{
  "n_layer": 9,
  "d_model": 384,
  "n_head": 6,
  "n_kv_head": 6,
  "head_dim": 64,
  "d_mlp": 2048,
  "vocab_size": 8192,
  "activation": "swiglu",
  "norm": "rmsnorm",
  "norm_place": "pre",
  "norm_eps": 1e-05,
  "positions": "rope",
  "rope_base": 2890.0,
  "rope_fraction": 1.0,
  "qk_norm": false,
  "attn_scale": 0.125,
  "bias": "none",
  "tie_embeddings": false,
  "parallel_block": false,
  "init": "uniform",
  "init_std_qkv": 0.0309,
  "init_std_o": 0.0309,
  "init_std_up": 0.0309,
  "init_std_down": 0.0,
  "optimizer": "muon_variant",
  "lr": 0.0113,
  "lr_mult_o": 2.0,
  "lr_mult_up": 0.756,
  "lr_mult_down": 2.0,
  "beta1": 0.9,
  "lr_head": 0.00573,
  "grad_clip": 1.0,
  "warmup_steps": 200,
  "schedule": "wsd",
  "decay_fraction": 1.0,
  "decay_shape": "pow",
  "final_lr_fraction": 0.05,
  "batch_tokens": 32768,
  "seq_len": 512,
  "doc_mask": true,
  "z_loss": 1e-05,
  "train_tokens": 297500000,
  "steps": 9079,
  "dataset": "wikipedia_en"
}
Each number is 128 + 32 x the weight over the matrix's rms, rounded and kept within 0 to 255. Layers, rows and columns count from 0. Numbers have three digits each.

# layer 3 MLP down (transposed), 2048x384, rms 0.0861, rows 2001-2037, columns 128-255
178112083097081113105072144140155194156112076089175084078099174121146126116140101083109133126130111163129109153101121129129141096083124173097140084166091155095174180147109172086127125155069142107128137120149072149132143113096112149111073133084154123140093112170112158065114131135139117128095119142115138124112143074124174133147141203102135187094137126105147105090170145116140112147156
131093117060164150163099133117110116112151180149129107143106092141114156108160125129097088135115135166043092115121130098145157103118111069140192128177073090095128090166141143104135188098166122074115136136140203105104128082090109145144111103092178171117115134117130161078072101156107125119137157185095185114082157096126090148170138111151112111133107183173160144079134059130092160115125
158089125205145203103027171143100081110132139074187101115110118083168136175153184173095107105151180143143139159196150146112137153057086102114129170080123145105111158056126181099077101110170187133070130187103116170110111102152089077032108137156176101160146118137096114139077128081155084205179095134092133176128114149106067132164184146121107157108174090119170092140114185157187122153098
133137106143117136125139121129103154113149098101116199166066145086110088146074138130120063080163148114146164189134094118159105097105133120131138179181103179063172222138090096162106102140159158117162152192108108134159099148124098138164077103086144054141237136116127155116148127120091141140160127098139102155075148179142108118124107127135218089109120100154160130135145188077116114137100
142113102112124173096133173144150160137150060016121098096138117132131126146059130113136140098097115169130134116149091132130092141129158169133142128086108205118146123177112066165157078071109114106149136122130120143111176161098125130114094108126124137066177148141145138128141152119085166072135157119058120078154113074099133165165129194128100096118147111143133132121196155174127090131168
119136157117145102134101078027167104143145136160195084156111095061040131107163165184088121124124129175153124140125109196147151065152167155143092111095070165142170100098082130095153116093137123100164025117118088046145189108102115142109103063121127182092080097094134095128113172130147156170084122161129079087087131073126118127130131094132137127187086142199124133063214116129134124139180
126121124111123102098102112147106145097184126086097113052147143057100095138138110077136185104181095134033104055173173174207109087157161121132110140100048099073141099150078176195111136092142127079110155076152096147104159127129103131135155130113127096112095143115132091100136108142088114130132075091077179158135094137164120159071135069156124169155120184078130169113113090122104145173094
109138149142137126130113118122124136156090151200135142124095136131116044099110091154133131102205092121071118059106154100118120133106140211128094145090162142178165130139105138122153050154109145167111108184142195150162173161178111123174111160140147097135194117149104162172140122157106105045106138147160129143114174138125139175105062139174152159109147096132109075142110091072181220155067
100122087124098082159123148164127114125090112126145112146156099139090090174126110157146151168159127221106110140165093114129102114121139142114105140144118092118128156108152123132188127089103112167124207146173109096117088125095139190103143164154126110156056131094139120106101112123143117198136150104114094101100143147118139116109126117111138141125105105128158163219141116198127122127115
157146186150138121112139089159116089158149146131099121113134134184073162112154137160154084087114122140143081182096121105114095134155137128123133114109111078087077150168076088116132124147145114104085075159092111142174074125107126135098095097167148117135063104126163121122016124122067148064087083113094128101100044118166125084152111116161099171110113090190091101115105034090100042081095
110129098114065117108170127125077051085151133110150108123104121122132122202109142092120152144094094136102060155097125082091177148147132152128167141124157185119150109161097150090147137130156165162101173132102121135175155100076119142163112149101124164135157124166205156117075117085141097118112036126078158039122153050115117097137154108170100153130111134118159105086161114194149092143128
127117172148126111178127110178038188130118174173150100166154089100153213138115067193135107116175081090195128186203088133142156086122092182164114123152112158139141146155122093100138122135134074166110100175064155129111172073120073139100117120120163107109139119127120160109131163128133135117164099114091123136133163121152066113190132128145135080099146113116172169097115106133123087062134
143062161135138106096164160161100147133108141132103122106081051142192107109083155148115096207133142154135107096066171163120095103178081064134133117031082105131174113103113147123165168153144165170085115078125149111088147118119129118155140143108120148119229081137129189145193081136166132115125075121151094177097110154100125119187139145096096133082109109197150161097065139105135127092060
157077160136161139141140158139119071091157134195087138161139101144127111057160166106153138111096176132187200147141131183089122058135134143139089097132163194146108136125112086171113130117074211170081148121135133163133058161101124176078104123114139082181106099166057146116161096152139066177112104145134105127104125135121115139142132115066111108134059156096127048151135085126123142141044
215164099098168143204128129124113107116102161097133132095125127148173167183097089118131122111113136134144172122143162135123033159069163168130133140112139157149135085157061106084163153142112114194106134132098104072111118144099112073120162108126129116150186134142155110174204099150139152172134136115161118111079074094094179112123093127211129186137140099141202056170085157139131049149067
126059096107147150179151074178069167108141172107072153129094159111138125119180141092109109124200156103113082171134162184133094130103129183161091128162111109174074127141106177141156123111091126131089141047121116139139107100116104205146135132135154188089117076087150079123125152105159132121127109071159068142106157071148140056152176168136054126071129154081143106198114131116141103142123
180130163129121136178107145172160075191112158092146134131148102135124126150099167140119097158152099147100080158132177124130135104128111142143133112160126107150133092104117144098115091131060116121061114143150118087130155116159129090121088079064091099133149149113124183088141172146153073155155127148184126156123135141113145130117175136081155142133157110097102234127113134068147150156142
142170110149170153091178137119092158125151091086140203112146101063132126115155142127184118069117168069140095121099095139121130167063167139178189163111114140088088114123077102161114168087098193130118129122123151104104164121132140134136093205085141124083087174135118096111097081104139150150118119142103114103122109087094102129155168122183154160140170104116130102118074100120130098099127
143114149143174184112098114156155079155103109131133087121137133065140137167162153178125140180091141138080137166139071116085162095154117124117108111141140182107147097102101133102135148139106144147150127079139128098127082052156145083137149074136142121079178049133172120129095116074085147084142117096142148125120116116145132097109121126173052094077099147119158132115133142135173138094119
132118140127106141145121115109124110157107112118166110109106157073111091126183120162125082179076147127105089126162150116145120176103042109135097143127154132105128096127103109135160149138121133133131166095090111147140173110087088068157146138149094179161103152109073156133144097135125131103085141156139195168122122127145117183137133120117135142101196142142077161137152142169135131144054
123150092151097168121080174119098120137147169162136149061119125125113098113113091115107100107084176159155145135118117078148095102135098085132179129102130116125121127134097083101113080149140207135140138141124128164125135045156126154094160140100112158132092166098132154128129144127090138134188097137068088163193128132108096145142116118124137093120093089147121159147018144162139132145121
132105118101167172121142091109171099139130160171050122152137097108174135096143114184108109156121161168146141181114156109139138158101103111108139182167070122119123089142081101037193124206122137097160152125131117116099144180104114073122099127129064085148144124043066123174108116094116140115151110119146196132140168123183103145138100111122139148188172134159143085200122136069128106117154
089111063130142124138130100093121105146214137083150103156123136102137092096118179233095139146118092071137140207093135155163125092161072123123097080201113218041144094133150129093157133098016092089121119151115099139106106112115144147177073100162073088068147152224152104122098124090101175089156156032198102134100148131116122129130110126177168125105105109097127126197128122108096104109130
124133114113126134157116143089121078143113194112159170101139103117126156172156081127145152130084167189094156124140176150151161080117163175107145090119134133160080116111128162116102126139142127158073140162118110141111101147097087117075128100182134087159087123126102117125169113096157093111123144164101156097119162080125134135107143152182131051104126108114118109000102133074114115108078
144091164156064096107148113154125141174102161159137133141100166105118107170099075127134117130125147083095116121099145141097218162118083078189120137086078141167099193131131103146138105116097181103151107134142171095168124137172077137051169162111145086114185141053152082136192150115119153167133098148110092127146122117176119124074089192052140132108131129102129108119076080141118106097162
110178121123089107123196155160145153139109172098080146129139154108083108094107087079125124085098121145157132135102095125118160124127158086062137136143120176083183100074140137097124147062161164098160089144156105110150121090086182166112152122139143134115090104111101139029127086101140100092122131127109058124138050169100120175079096160132107067167146142143148151119141125144088157163118
122096115149071178156162133117100104150144168082101138087097176173147120136059090121211137109115156148127180174150120097128142079116112099203157147131150126138131134120138101159216085182141125065091165154100158143121181091052113119147122142087185178081116108086113151157147166155133155171145145116115103175111158128142170166082168153141096165040176146182132149157172157052109158136098
121131120165136151152114123060093119151121051123129092129122110126193150143149115123139119076174104096176120086107127120081099103149091120147098143142115095102111155127132121124125109125148131053175102094098097122122134107156142121140118176107155193125084162154119113090112098139113134159099135116148155083134118127111130160068108164195129144174144090161062080136158122134149141072108
090153154130136155143133073130105122122146207081147137166181124099131166196134119123120155126141158084129113096103127115120167133127099114131088133156138146131119172105073111148177158092156139126159144144133091080128127175142088134086110213153153107125081093118179158105124120141158124135109182132107089182149188080120162176080134202115185155088135096122156159194129095112175066169082
131121142081125144130102126079108111202118184082111099094132125176187084102145159122112153094121124110125102135031152104101159140111159164132168150092060113060119073121183142161119146126145166130066162086130090133108178132061136135154151135100143089111080157121108123108110192141130124131107144151111159173174121118149149140139093109157195136074106222154134098193108103066131196131155
133146124091118126148105109142078171102127150042080107208154105134128191126129190125083137144130074133138094114126084146098152179114113117106127122079130173128142121158146107129059093093161126146047132129183104115154115154168155128145153141109066128107097160143193097169122125124164142103127071084153092154075179126122124082127111168087140134125110127182144148250197138150136238164152
102049097147108108163089118174216118153172119123168131148167177136124165109068102126107220176188172124074125060125068139131185126079150122141182119130159150112131125122102106120130208122146069181153123066132089130150111196126099075205148096127139128173090174116116105084189096139074107165150092152111150130148166194109051098049076078071090090111100224132126174194088130129159116106124
115097133150124139131106179148083136125147152079139081161123126069157117153111111125111129142130122144157153092143127108162137175114166112162069150099122139129114104139146141120079134098180116136156061155125089147122062160120116162175137159174119122103122174093140123146108160161154071128126173149190079160095119173132124088151124135134126115101134142105134115113146107157145164120083
110160108119120118125155089159121152130125168101185092123159147116086125103120109150171137105073118194146147144131188102216106159138083134090132099099154135133107119089200120147134124105114098075124185160131101098138088078136165163154156203096131166120128147105087187149129123156175109080154120144144156128104140149154192116131105158130155082133115162157166141118128115092123177121162
162123072128131100114131104141117139145161138132132156114190141087161128149151147146115117141137151131138158094127142139129107113109117090112140076139104115119119095183103170136132150101156131102171163108162161121109149181146115100148119110120099101122089135179118126115158120087100176135140173153096150134146155054130150130099129170123121132104135106166151065073059157150132116133094
111110142141151116065157134089096109114079150120100140077127118151167096119126173146149115111100083195091132157120142168189125145051127102158153165091133095115171137187153146100105108168108126150140153100078096165187107152173172167100140135213100134120183135131164129085061161122122136079158094081069101184137130121130086148133095167170156116140116111146107135059185110144121089142120
135160111103073148094136166100076117115093115158112159127122122081139136135167183169115123193069061128157160130115084131121122154111116111105141125086121102143078118153069113113124141119094101127142130096148137134149125101113146154080144141140155156144115152122127124138164150182086165132162098152120171130149149191123165124082119157113140124156147131085160140110106122137098120140094
# layer 3 MLP gate, 2048x384, rms 0.0798, rows 2002-2037, columns 128-255
099150104182113118095130120173128095077103137129132143094132154111171128156122066156169179141114158103177063095169087162092101189067109130129147136119176117155112158117121150071109084137093094175106076174136109131167170183140140133114168131130132098169170111114092130141131167149127118138122178119177131128133149174094134184146100138070089104154166149126095128164148188161081085109144
128085194158120110151097136154132148095118145111105075147130122116111146186197092165133133129083137134157105127107062116096138066123126057142093122115088083125106190095098158087077099125117137142105163170177111123133162138136141103086174101124092096156176073077114120140087167125114121091128166149161128172162141122128171033094143120160067095116157086160104181095131110162201165132076
100147158134116116147161056078155165109132108075152135136121142141144091140066143140108160108085121135132182089098101137116114114165094104108139139110126116076110080152097109204129113189116136168110114132125099105137107172113151127136156109076104113144154142130160092137139156127131130147142147167102098240148096125154065096153175117158143139156110103072164085091124089100146070112114
174149121117181138128147124163080078092204169109108093130110080133170140130098158097113139105121157177174109145119152146100119184165117162222107080147089096082123076122139097172138104116135111101153093139115103065127098113147127106138145133146193176113148138087172105128162112104110124143148110086113124109136123152179054103146145145161125144138133145090102132106099125187115119125145
189135104114155124184148087121153124127174189146103092091162120109076158168152118157086092156108108131144133170081213192116153174126136079099113138084114116091167131145120119071103059180111086174148097097120142141184137115106184202118160122133184151070119136125101153100095122155129156159063148051158137166105124142137146142155091174118108142147066145189071146121144131117092117110117
119137133149101141146110126146138092153127104073187114117145113157131079130139139128137132128119095068202146122104153112147131131121175130159193118166196132122108228108168127127135114162153172167138138134152080121198080134196151094148047110087124102247131087132107183103090126116126153159151124190196120141146150091109128130178151138124142122118157097131091140161146110120164113128096
089101137098064121134161182132107133089141093069122110119094164088125072123066150106107168136178093084087074092111104120080110096123137158118138118169158095154149132174144125074121127139108106185092110160176153113132167138159104113078104153157129064155186138093112152161116117192104139118089125128159096104161136117123056126109122110177157177106105101105178131130109174077140113132113
135137094148135084121183178118068120141084086082169132092130113178112137159132122146148162179147105099110119157119120117145123153113173119115121143121133091169090085120098128081152109096128136135088203142165137138126134160092143164161141159069089140126113057073130168125147090120165148190079126142152135079130131110166152159169126098142135106142211147164124189143088140162080099178115
135156137079110114130142146123165090163177075125120120158125079124169134127096170101100163134118114105159139101149168124131117146091143110142131142170148151176203134102150151159134107123076130123165183099144061137097158150143076121110160141084119135150163119130091138123154142178149096165167133113125044081147175158103078151097101108137154112117123161100148170116166130161129227131210
128102116110144129090168151145129111203112124168134113135172150129160073140053131104169091104158171126113151072086147136127064158103122086127115113118106105157126132153101100177115138215149161130166059082159104134114099172122162119117167122099131052180185155097112143147172117108046076128122154093123121136136066141160157141095173132148135083113088103058164185132149068131146130078116
141184144139117124169106140105085134079137207104122144142101072145159136121112164130149070126103154128124079137139116129107067137045098157109157167107096155140088120151103112068105149154156142128080104119135078132176139111133164156128074105149128168113134235152103100139114124045092100106079121196207112120128084168116181169155163168123113104113156113158110133111151129076090157175121
126068175098102143136079142139126094136160134104092168101076087156113134126064124175090142186174157174073137146133128134157164149101143079138104124125166156165107103097178117152152143092099133169104132094152207195107182174109113185174146149173194139155084099151096115159158150134135099176132210108060059106124098144118067094114126076136099136087165155114090098180095024115138136107174
160103123068140069156088170164105101099143133157092139134127099149112120104126083164070176173166166104136138127138124105176110132080133211143105136113133172183072123147093127144137167105098170107091126080187124133081100164097175194160200150110137145159101150147040149102141134127116091110144123109121118202186135088155176171127106098111128134182084167086153090097132070130148152123107
076153108152116109146100152128140129154129121056103093156157162123143182075139125099121099151122162081128127117123141078123151129139138095149162142202146131121188162103113079094113105162113128161190087102183123143148155103112117109172142077126135104093205102189124147149109154161099187081086181094131124132102128119143136117160135126067122185149117139089117191102117152081121166085062
132165073121140156071165092121086089103081208155150151115106151175122059075150158152100106144170133134114129147140059107145170142103125083148185141122139069088152121122164099113152079114145136151104056100150074160144142152127148175104136116163148114108150104114116103162164103105120131125155146148089126166100170074124117138114098191118120160113072178153100142076148132116129074150158
159146148141112118109176180138125140172139158133085088145057096115179083144102149158119136136167104101063099119109142150210101136098100098192149106155111161156149135104172177103167179120060133090122131057135140134158163182196055088151150101117160163179115114124089145148147104116150145152112120114106092162133127094137173094203181149148148132140119179146100142089160055087137165115130
128122063145154090099174105112127139162134178122183150063105094093118137121137182169155101135084115165106119137093135128126141107141142167209157127086103192101139105047186122078174130106152084118140165111152136136123111124166172109148118112122158164169048082152128173183158125095117134123161154113104125164091136124091056188107112090152099132114129101117149147126174096129122118103141
084156163126195114090176113134115142106071106063105125061097137097126142158107081179143129071061145136125099190136086136153158091144138184094094154109155140109196108081169166105106083118103140127166134141110144135108145143137132141083156130151164130180127095130110125091130113101125217099172143125136101125124117135165126118192117123129175136090151157128134127212096112143155091111124
124095143114131123132091158108104092104127153057167097120121150140130059124144182144084101162058087132112130123167177144158096174143133116149143152133106156104115102103121175074134125144158112124143112138136150142124125097105162156083109103099132125156117104139101143128121138132144134155133108119082032113151185105117183177141050146168138116121107128151129135186162162113160138124063
142130116105138192141108124148093139151157088058161132092140154153128138156145124079137156129078112152128069152074091097124097105171081140153138119120107061124124131107115156099083125102121208137121113130156095163123146074132139153124074126138204123140109121155134088134173104114123130157156096153091035123101120124097091119177119083101175121168139121117149086089107162140132096119122
112129053120153189122143062164163034148129142182129208147113050115160143094135077100196108145134129118174108212120168102104138220111069157121178138157106133136137108097091120078122063179126100098143181132079141060150143143122052135087123112115122118105146167077097093118187121152089198140163075107095161144179178142130128146146082128125140121154120127155135076144071171153095137120078
144082133055109150127152110085138116153167084184109141099094174107111110156157196100170100143095216123096137056117112083020108122131107184089186144151109173121173141077127156200150143097065160144068117131147175113138096124106136101150114112174077133102110158114156179124163133166129129176168117107115147115157154208148110098157143158097139136132098122115135158078106154126101115116131
066135155110124096091150177109125145120123089065090158138178088142122128122146116105166181111085098112136128057120138145166082146125103159150066097146152148119109091183126218104067094180118148114156125136151080164058147188140085117162138100170181047136102134196124140115156078135213106069169145125187072064150148068136152121076088171141161163155147105111132112097045101094117165130162
174122093102103135120154130142111083114120136146148125088086116136111086123186135141131134139121105115099123117066126117110253171158101084146131181145135115148113131109076120104131101157091216156159147131148115151190179162089087183068171130140084089134145111066141114139089143134124147110144093174172055134138154079159111069085134145103126080139143126131131125109100123153157107150115
119152134132179172170168148106155076137184139102158098137170113112086136129110090120130087115125131115152147181109146108159084114171098137113120085139161096137114164153120102088125138180114060094112107135099076148138226132067119097196139091145166090129141161118122169139125156159119120172141130092130214080115179119111192104093144077113078160125156132107129127087168152175174066132144
136116150107117128154128064165093100091096137138170106122122082192157098073152166085143147124175095135141142181154087169070141121107112143183180128117130078142140088069144121120094126075109122108125105113099177088189097199146119098140158157141133140067140135102162159116169072155144100118098190097134084096090108207144109159114089109138141120154144129155145122133072074113124138105110
151081137085115116155171116129124163101149224149132150123121117160069096157112148117112170142088127141081163158112138151106146123111176114124119089117133153100141171176100118151168157139104104131066115151148168146135108148209109102073165063098092115075166131134090152105093131126139153065173114108111123093137151147193101086120195136054117135111118115069168160120161172119133086168188
097100174149103079133120095146176126097120097200165144145140136118120071133176156117171103135153108106082175143105131051167160148227110153126126081169141158123126148137139051112164106168078138130164127130132155105128155099128111121104081097159106086121062118103145129144138133141115126179115127124158115081184204120107098164101118145134135165111182096113104140129075072147075097134146
145178120165173070155160163093117141123136158174101168159127158126104142124107135144112124101195116080079111136153127154127161154158171128118156168112124113131139200139111085119111048128112101104151154148143146084098145101111111119136080158103162122145100142154094107100101074078123179177124148138162112135138082134115112144101131078075056136123173088161132201087146107157119159111158
173112136121094105140114145143110141145161210136111106148157170183080133195158068145079166096142138158149153175151161135134159115180079076155125176134131110121094135187154086167162125096123150165108102097163134119210068085126169163163166108144087093091170122150086143155124173091089134161068115178150135150117116141084143150124079182076133168115097098129103133162137102157121174116075
183059155103129109126118128083123134095116121146123147079063131095061103190147151134155175133079122153173120121167131105138111108099149100201106100142092112156145137121137072140108069165123166105145100159182108079136016105059147123107147115125127093156137184113096159168145127145132072131122143094145113167111171150188097142096133165137112083183094131140131146090147136111144133107122
153122156134151083161139162081182157120137118160141147119114128122131135100092141115118081134128089095125159132128194168056149102134071144107152140167124125150149166140129120116116077201103136145142139125140145071125179111158113155134120177105132140114107109177092145137128119111105179093138090139089125168154122080150149182099104128126091148119134145134072100169135154109173068116153
123130166130080128144182136113146132157169152108156190129114138052148129128098093102129146141140070105108090143191151132127134112129117109117090158134149199172165163126110087145105136144081137116150125116170142121234156099085122134101154134100143101197150078163111151166171134162163145147125159110098138120139139157175153130178111156174133033131060139184159107173146120115174182161076
121178189121147186154079052132112147100109173142139121152076104077088120193146173138125094133144124147117180087179118116161123162144164151133093181164115193109135162136124087100125101155095112105121137134098121124137128132119180148143146158149098136146162170050141111163144058138156132061105117129117122068155146113079146123098182095119139137108129136120132175184184176160075138073179
116106055148111136141121140108104143148152141168132079173118130106095107102125130106144169146127136117191072101108131109133087159095095083129146053090130148091092154109114129124162175147128140152084155189166185121107121131110134129114116087138039096150153110131130093115094129152098143149205077130176149118095127112100192141118118129088129111156091169190112097145137097144135140152130
123194090150173148139098162074093182091156148167126196108101087050111173171111132153148105148155149144067126094142143141156167119182114091140108135086123142132163117123140109119130196147086074083121106116146122159197127179112067149134138120111163105096141107123139145171113173233088156156121149146081125153190090121119175152113056123172150136114111112111126116172075100180107187142096
# layer 3 MLP up, 2048x384, rms 0.0815, rows 2002-2037, columns 128-255
115095100128122127125103131138111119129123140157117107162117136076161109085143146122069068115181169127125089120088134115120159114119125147145132121112122060110123157138135147142137186116153093181146175172089192114135143145109083144060144115079120144134176148168146138143104125082078159156135152220122130095100144151094122114137133043135113114171086151196166119119154120122141173123129
103124132087127169141090177127140122133108162113174158114103158092148144123158086177187077081093183177098139133182129119167148157153094120103152135154105087130159097116175138123155139115162155045103130126123098135158100112181097133101110094126132139151093130143145106088075147117117133123126122161081117111154140076092122124134188130073139084148141039149146069134096192178133116177074
143110156078188195130096058140094146116084115099074123165170130119109119131131164115159140169118133071226190132127113157102128121060129106112124110118110134152088148165087085096225122121105106101082102166134146150168140100137166105109159093178132136113114145117179138148104138098194103091124123133162136111083119111100158139182047152108136162169157123131083118133117167103103135141112
118127170124118118084142092121138122108213106190104154113154196129138114114174038141091135175180112118126143126115159130118118143121064102201127135136107083094092118149171149143072137156141152149115147111112116158141113093103132091166134175161193121096079111098067165157146096140179134115211102121121141092111134156151105108138181056161074146091143109093194152111093147102104122103107
145102150150172058143146092135141122084132099165114053079123128170157140132185129157109173097112101154158147176141084097086174160102104067124122110124148152083139117164175116098128096190080099114130150131133149110085153140142178152130192166103145087121135196165099157184125156102099109138089136112127119120113149130166118113194145161160122165142131124166085215168129085126090173115136
135144148124103148133131143101135161087168112067141115118117137110127089068143104059137164107089118126129139126140141159092110097086182139171138103173117101087152160136153149155116093122127082150156159105145075114096084163160132069095049106100181092174130111099056151093096065134124146135170094136180121089143132128142138078074170114140180089079159149179079164125109127128150176156066
143119157152113123171124130059106122178187155101125175119151128147148094161158084077092197222126174209118198155206125098099141103109118126083094135110055182120127106156153087119191126172090083135107139161146158105176115101101112112118161115146155180129157106155144097142118095114112115145106141120118126120126117127146074100112110100109085176107178144156157150071190139169105082150134
130089162117172143140184103182123141139157209134093144179133131097180113144158173125078119095070096147096142117105167162159132118128152133081118127153101112125141092089138146159103103110140134123115106071126111138101116115150153053080133100116162137187110192162136100167142157089128127095153073114136098106170155119135105140145139169111116115128108153134067124133163102145144124163157
126115049123088150107100164119115155098110108108159096134104099115141157142103143134148139123141133100145115062169196101107132085145128129163138130125147171130173106086168134119121118097123164111193165093186099150101215146133037115134181138114105115104146123106138159104156143204151115178126178149104133090153202139108093178086124136120136093144158176085141179126127205143185155180138
173102166127184147125099129086153119175114125143097171176132120100171100086093135095161152131166170158134125064193238127126118096125173127082123133096096103136113125146132117139108109172122167155126093116199118133063116123135142150088101115157115109139151139131131127110159108140068076179112115118178171174111076162080200131130095131098141112125142080099093086085117100151159184133137
114087137154136100124180108128083124137097093142138089136170114128100157093118123168074122141130154081114172098157145105149137098169159143127093172156170101146116112125121090180175125138097073158107135189129148088114175097074143129096130123107107068111167085085155119097146079157171180138178079044164138131116116076089079123085092126162085120093087143164205155122116100126158101114139
116140127115146168152122179112101142121085139189140129171100144123167163088118199124106091124177115163137209204131064113167105083112169141074112066130117137121139079129071097129178166148162163069149118165170085108140150117156135131124112079149077120102116147079118071125131099134105103104120090116109105146121138146174124177143192190134155152107112123060100125105086155064021099105120
114087174167088156147098140091101082124200123096139152112124102075110164118191171217171095067047042105138154075094113185047159040191130117107080052139168131182123120131064121109104115085122151168121170180125141157152109172142094119110094131137072028100184151087154103144143109109142069162152116145135146126059101123097149161151077156123082079159116093096108169177132128166133116147079
215190120050119096133095166106100176123103147169146144138115083098131126121144124145141101135116138137118124110137088143102117156070163156174063139111140167090113164172076149153151087106086132181162098080142120109132104127089154162175149123164129135116165181133138079149146107154132063159123131101088146146064073137127140071165066127127174162230146090082128129107133136161085100083100
087158141181100126151090154137097091090109141130134143126126109111102176097131073164138112176121161139111110115098144173113163113133104084113153103133134164087107142165137054126155075087038122091092120119097123154157149116094132109131120142167148111126145115088142114167108144146142120078152143154118173192140130155137114126121175078151161120163145083159106093121086156089136151142151
147131098133094155115089095112111145116122147152115127110171149155120129129150101173098189137085108131134109120141133123077139165148180132142105165069127096124134141167137108120114191096093171154101113108069171101172084079155154135122103113150115136135151101118122154137156127107157194109099143098076123146120124099130088084172155152196072143135052216175107143135131099119066187124097
113212077089057187165093158130121147133126084131089129162142157130151101103082068134165131254109137100138125137127153137181114129084137132099123134098172176113109156145149086173072151105101144176126121120085140071179166163083144124105169202171112150083130158129117065157061155101169112100140100152085086082198136076162161153127126143090160170148103157217127133142108187088137104134135
150181135143154152124117046100131088147112126116174149125145077065160086131176125190151149138125116090106096129155115160104116188155156196017148107140074139110148126124188071093129079152090139112159055132117089120092136072129069123141139120154151129083112062102193069139135102114094147161112135101107147115145127094176152118198112129158130077116135159102120133205108136057115119149150
105116115133117144153133101132158128171087158139074141123100130115175141127147086096124137118173123131135120117154146141178152106147107084156073123142176154166116109127133094171125096132053094158116154154144109122114146134103103051140152141130101117167137164119121162193075162108106123086131109086178161154136059161113098130127116104084093145199123166086124056109103122133111112131117
160126117083142127163061133093142148137111183126128149059090081134112184079156123138123144145078144133098139178078136158154157094154103128093130146189165114120070105092191142130138071115136173115121152193139097118090147139124099189111093158127156176110058149171130077152114179059129118060095145053076131133103231143138086066157110142182087085164103149101106134147172098154126112127119
176101140064081150180149135116126100111123114035171121128141147168152120153199168125127139078128160110108170109099134122085131097112117131136123095101121115161071225091167116179154188096153121170157105154124107108102089170038173118129115165168153144130162163124150173177133208132143122089110119136108065156092146141123113086070192145099102146093146112188092161120192062167136107084115
133146146237144124121061125104147116136138119204170116099154136143169092140146123182099122134141121128116103185132102145186134183084077187168118104117144126099139152121094101142101118168109154099113154096126148110173164099101146125120155148126104133091161130168207115143135087138101139097142134153108067114104126133147082064176120115135118106125153139108105131139079118130164129189090
172161126122151157155166115123154149157152143121095079127119106134181185081150119135135153126121164118128139130137156128112131145087114099079162148126116130094123135085180132101146123119127190176127129090098128123190115102146176082092104145079133194106137138131130180177138155139102137116137170143103124135131150142101143154192173110131098165118010158140119102184079080223172094114116
116098168121110058115150072138123150146158136162124108180186120088137155149094152105135126157099150077067144105140098088105107160168118109154145159118087151126131136147179087155039141109101101041111125084142083109200094140127103139070129141106134121120145137104168108079174151168114111162070120152111153130164125126147115188092094159116173145067133159129174096120105050162082152085114
117129069124075085127193173139179197146135115120060170127141113087132121147139138076086131086094102146099121162162105095133156133130091087132136099106098130109122068105131148113141127145157152118178131163144157153161177120152108176127078117121129119110114158073138140105134117057094090093106096108075139145186097156079200168132098087179178132175131139124154179099116147142126123176148
155105155140129092145140147135106114197146136098122100109112113167130129123098127130088153107101130160150191167143077144062146105187087142154178128098138122086093103115097151102188092206148131128152181185089116089088124102112108157174165119098130151057124114108134096128083164127143106192101118108105154151114102159174165130108170118145069157008200138117183189095129172116128114197113
116083159082097143148158118100103091124171145151163147133128170130115086149084112072090165088092113129082133075097108122070102147132154100135148114118112123080167170145063177080127168127120072163098056117194152156129099136154099114094136088085098158131199109130153113118135127142150134107177100083113149091143143142146101084161176125129139148091168115105187166116121131143111134075150
174154157154136068111112121095192115136021140177093151126153129145198128118099123111138165121135090127091141171166156098180130097106113099106111149107099092137159095115162135129108157119093140102114089113165133137106130129143124102078120124092113132105122150193120171121100084156117137155086107154144082134152122111075142132086089145180135086121106112199073185111135153093108146139159
122149179100141121227171111101146139078129137085052112147120145140097132139117171162099170064170086103085086153089168143074193112095146160157183131153080138111207157184162144128131081104126128092169129158131103095078193159085123109136139138128162127130119174175126105081101203063132107127155150150119203130144074143179097141119130049156153181106173147144117140074150111100125137164140
100147126113106108117145088111132149187097131086072099106151135122174141131133104089069133114172120134138059082121076158124153161156087139058117097148060181084157141169152103175163136170182125140100114082198083073095081083199150132133174130119113112134138166190118029154157163142065157127141089083117075120121131158118128157139096145131094135172174093190111124100167147156094150166121
121099137108099095117100131189236165102128147144120085145164179145158102084139144077147159167184122093121118137088113156167186143076111080115109151126146169131097197159127103103152147149141108141170106066116137090195106151101117120186171143114148103101084174106099131092204126134098095170134072168083123185182153128141098143124126132078124130104128150114188177177132235109124147102162
094083129141106085191163139115135111127149132138147120106173146064150130079135116075105161087135097143108113128128101102119136068146100161149113093157069141113120156112109129122124139101152137082110170113172178081086154141190130113144130088126108176133148121135134101138038150139088136095116141155100129159139095146131123173110104111112104139161110119140101134135154158091156066114087
193163153145099131128141127130127097171137168094106149107119139085157122098163096126142118174126159131128120159110126141092141124122078082122117137080149137202125114060142125143147106104097136177133122154160132071159150068131138155107172115092141124219135132138157152142132195177136120142117162110105138150120190177156173126154133149127105064172098165116192143100123075202122131154138
143137141134141125123107125108114139054112171120144145134134155091080127140075126120088144101096114172110159090130144145152181170141152162157064141189127128163100186132105099130131096130114118096166130135111139158166135179121144148145160145084060158139143113089136083145162129101150142129139130091086137098151131153122104066138150088042169059133104080106105127155144117130109120161137
117137163138118133068192097174104096115101178140125146132170143109100148121130143106094137140087116175120058197161132163099117117097165155175149168090156096137158156145116104103109117073113139091167176126146132124154102217143165141159200161151135096146168151131149142108152131158085137128116107123156115115098132141125103136148102125123151101171130105155150141125118079104116092092153
116075169123120103169106141161190169155114156126120100126176139183115101095156098092132093104124109103161107127054120109141126177110112126132145174151097136111136147117123151174121110165103127166161110140158171119114104101168075140148178112128120114156174149140139113112138163085167098126084082085127147126119146158109111120137182119144119142130120189132079129123092091068177109109165